From a checkpoint of a small transformer trained on Wikipedia.
Size: width 160, 4 heads of 64.
Each number is 50 + 12 x the weight over its row's rms, rounded and kept within 0 to 99. Layers, rows and columns count from 0. The size before them is the row's rms in percent of the matrix's.

# layer 13 attention key, 256x160, rms 0.0434, rows 200-255, columns 128-159
101:32 81 49 58 32 43 47 45 49 49 64 53 47 69 62 54 40 36 41 40 49 40 56 42 46 48 61 60 52 55 62 55
098:43 67 38 70 17 41 53 32 60 51 45 56 34 62 62 46 49 68 69 29 59 41 40 42 46 40 64 61 45 30 49 45
086:29 54 55 56 46 57 47 48 41 58 53 44 27 38 42 48 59 56 30 42 33 52 47 53 39 59 28 48 28 47 56 32
094:74 50 54 34 38 68 56 60 54 77 58 61 31 55 52 61 63 50 51 65 65 57 58 51 42 62 71 55 25 41 38 67
081:39 40 55 58 77 63 57 44 53 50 52 54 56 34 32 55 73 50 49 54 41 62 32 46 39 48 33 33 34 47 54 61
088:30 65 47 77 32 54 39 43 55 60 57 53 36 72 59 43 52 60 66 38 50 37 56 26 43 51 62 54 53 51 48 38
096:62 58 56 54 35 40 45 50 38 54 46 54 51 48 58 45 31 37 60 44 60 50 60 57 50 53 59 57 49 34 45 45
102:77 35 57 59 57 48 58 17 54 45 17 38 49 30 47 35 37 63 57 50 55 58 51 49 50 49 53 30 56 45 56 33
086:43 46 45 66 31 56 38 56 64 40 50 54 49 76 44 39 31 44 62 53 54 25 50 38 39 47 43 63 48 59 45 38
109:56 35 57 50 73 53 31 55 52 23 61 53 40 37 51 54 39 53 57 54 47 53 53 63 52 49 50 60 57 43 51 48
126:36 65 28 52 49 32 43 56 64 42 78 53 62 62 56 71 47 33 68 43 41 46 63 72 51 34 40 66 63 45 56 66
102:57 56 55 64 42 64 43 36 40 47 57 34 59 48 50 41 39 55 70 28 45 62 69 45 40 50 54 48 57 50 23 40
099:40 59 40 48 62 38 49 40 44 61 48 51 31 18 36 66 62 56 49 76 40 37 39 56 14 60 38 64 55 34 45 54
134:49 28 47 27 66 50 62 67 55 31 40 55 62 54 45 38 68 55 47 58 62 65 20 56 41 46 61 44 17 48 57 57
113:40 46 36 60 44 61 44 72 40 57 52 45 40 66 45 30 54 72 30 47 61 42 36 34 53 69 44 47 40 57 52 49
129:36 49 50 64 44 37 63 48 58 57 36 57 67 52 53 39 29 64 41 40 59 42 38 54 54 54 37 41 63 33 75 31
106:60 38 44 64 51 47 67 48 57 54 52 46 54 29 33 45 59 43 65 68 38 51 59 42 64 59 46 76 69 51 45 30
097:61 49 43 59 43 71 37 35 29 63 27 45 53 63 52 51 38 58 47 45 66 38 58 41 32 39 39 42 56 48 59 36
095:26 77 32 66 67 59 39 23 41 54 64 74 38 50 74 50 53 32 51 70 40 39 39 57 48 53 59 42 74 53 57 49
122:57 53 74 48 59 31 51 46 38 40 53 54 67 44 71 52 59 49 40 71 59 50 51 47 47 62 42 77 48 63 28 65
108:35 68 53 49 60 39 67 40 64 56 42 59 62 31 57 61 48 70 38 38 44 64 44 67 62 59 62 43 57 39 60 69
113:47 41 35 46 71 37 63 66 43 41 83 39 58 61 59 32 65 46 58 37 36 53 55 50 67 49 51 51 54 62 50 43
107:52 49 37 49 37 31 53 44 25 83 46 19 39 26 57 47 57 37 23 62 45 74 46 59 44 60 50 49 70 62 40 64
106:29 39 60 45 53 48 67 89 71 47 57 48 59 48 33 52 65 53 72 53 38 56 57 59 30 59 53 60 40 52 40 31
102:59 32 42 41 67 34 45 50 43 62 73 60 52 36 55 45 47 60 59 48 52 59 67 40 42 62 57 42 70 79 49 49
093:58 29 43 28 52 33 57 62 50 56 69 52 48 58 55 49 69 73 51 74 54 66 25 56 50 53 46 58 37 54 48 54
078:42 47 72 42 73 40 50 67 44 41 52 57 50 50 57 41 56 59 50 46 51 68 64 60 34 65 38 45 45 46 57 40
081:54 57 59 76 39 50 50 40 47 52 22 45 73 60 37 46 42 41 42 55 56 30 49 58 81 47 67 52 42 21 55 40
083:39 69 51 43 47 38 52 64 39 46 64 62 40 50 74 43 63 68 40 46 39 48 27 38 33 63 51 57 37 41 42 41
094:42 63 55 84 37 30 41 50 41 43 45 53 42 45 47 53 50 58 56 43 52 27 48 57 63 50 51 64 45 33 41 45
093:57 58 53 37 58 32 56 55 38 55 73 60 50 46 54 55 56 41 56 67 71 64 55 81 47 59 37 32 45 53 60 59
095:30 46 53 47 69 52 49 70 60 54 54 43 66 48 51 38 56 55 41 30 41 42 57 48 32 50 42 46 35 59 41 45
085:35 42 58 45 50 23 47 46 49 53 66 56 48 61 67 35 54 65 51 45 29 75 35 53 60 57 44 43 60 44 49 44
082:77 40 70 61 42 58 44 39 61 59 53 61 38 44 51 47 49 47 86 49 50 56 70 58 64 68 31 30 51 56 75 51
090:51 52 40 35 67 60 59 46 54 47 56 43 56 43 35 50 56 63 54 51 57 57 36 58 46 48 42 42 39 51 57 47
097:45 55 35 67 25 44 44 33 49 51 54 55 45 58 60 43 46 57 81 36 43 64 45 62 51 64 47 38 60 58 60 47
082:51 63 39 49 42 56 54 75 54 51 43 51 56 52 43 51 69 37 49 46 40 24 65 52 49 53 42 77 15 27 37 52
099:63 50 46 38 56 49 55 62 52 55 67 51 42 42 40 53 46 32 52 38 68 52 70 64 67 71 38 47 45 61 57 46
073:33 56 33 64 39 49 45 38 49 40 48 44 30 48 44 57 44 67 16 19 46 48 36 38 35 38 45 41 68 42 51 23
095:42 60 54 38 51 54 40 62 47 40 61 32 62 67 24 48 50 46 58 53 72 28 42 61 32 38 40 55 32 45 47 48
084:65 39 47 51 39 62 45 58 38 40 74 62 52 62 49 44 67 61 45 39 45 71 50 52 52 57 27 50 62 59 64 49
107:70 60 63 78 40 67 33 28 38 56 43 72 31 37 41 50 55 48 59 68 53 68 43 48 64 44 72 32 61 47 42 71
102:68 66 55 42 47 38 50 33 52 46 65 61 48 40 59 38 27 62 42 43 52 63 50 51 18 56 54 42 78 52 52 39
127:49 64 21 48 58 45 66 39 49 47 60 61 49 66 54 47 40 61 39 34 61 51 60 63 66 53 49 31 75 62 60 45
111:61 47 53 63 30 57 52 49 51 46 37 46 34 24 33 61 24 43 66 78 48 51 47 59 49 40 56 57 52 53 39 75
114:73 62 54 62 45 47 45 41 51 43 53 46 63 31 53 78 46 37 41 82 37 69 47 57 42 53 65 47 64 62 40 73
113:60 45 40 64 58 55 67 65 44 51 57 54 51 41 62 40 53 27 54 62 27 38 41 39 49 60 51 48 46 30 68 44
109:44 76 26 69 57 61 33 42 55 70 56 66 38 53 52 44 49 70 61 54 50 38 73 44 53 38 45 42 67 61 31 18
115:31 64 61 51 55 58 69 61 43 55 51 48 71 77 63 51 55 66 31 28 52 55 57 41 60 63 26 46 61 56 51 59
091:50 61 43 42 63 27 50 69 66 32 51 54 53 48 58 61 56 61 53 45 52 61 64 45 18 42 48 56 66 54 50 53
118:60 49 44 42 39 59 63 53 43 38 56 59 48 33 37 65 51 55 67 66 42 63 36 51 42 38 51 68 31 50 36 61
104:43 59 28 36 42 53 66 43 44 66 50 42 58 56 52 57 55 60 66 35 40 74 42 70 58 42 51 51 52 55 35 24
109:56 46 52 29 52 41 71 83 53 51 42 57 61 56 42 62 39 75 41 37 44 48 51 47 78 45 63 36 43 58 61 53
103:50 38 59 34 74 54 35 67 33 53 63 43 48 49 40 40 62 43 60 54 48 44 55 47 55 41 50 57 77 55 48 45
098:50 49 64 20 57 43 55 34 57 32 34 53 72 48 49 56 45 27 34 62 55 48 33 71 53 55 35 63 64 60 58 81
110:47 59 51 70 40 36 50 65 44 51 58 68 08 63 63 38 51 65 53 40 56 35 47 58 54 50 47 36 49 42 60 50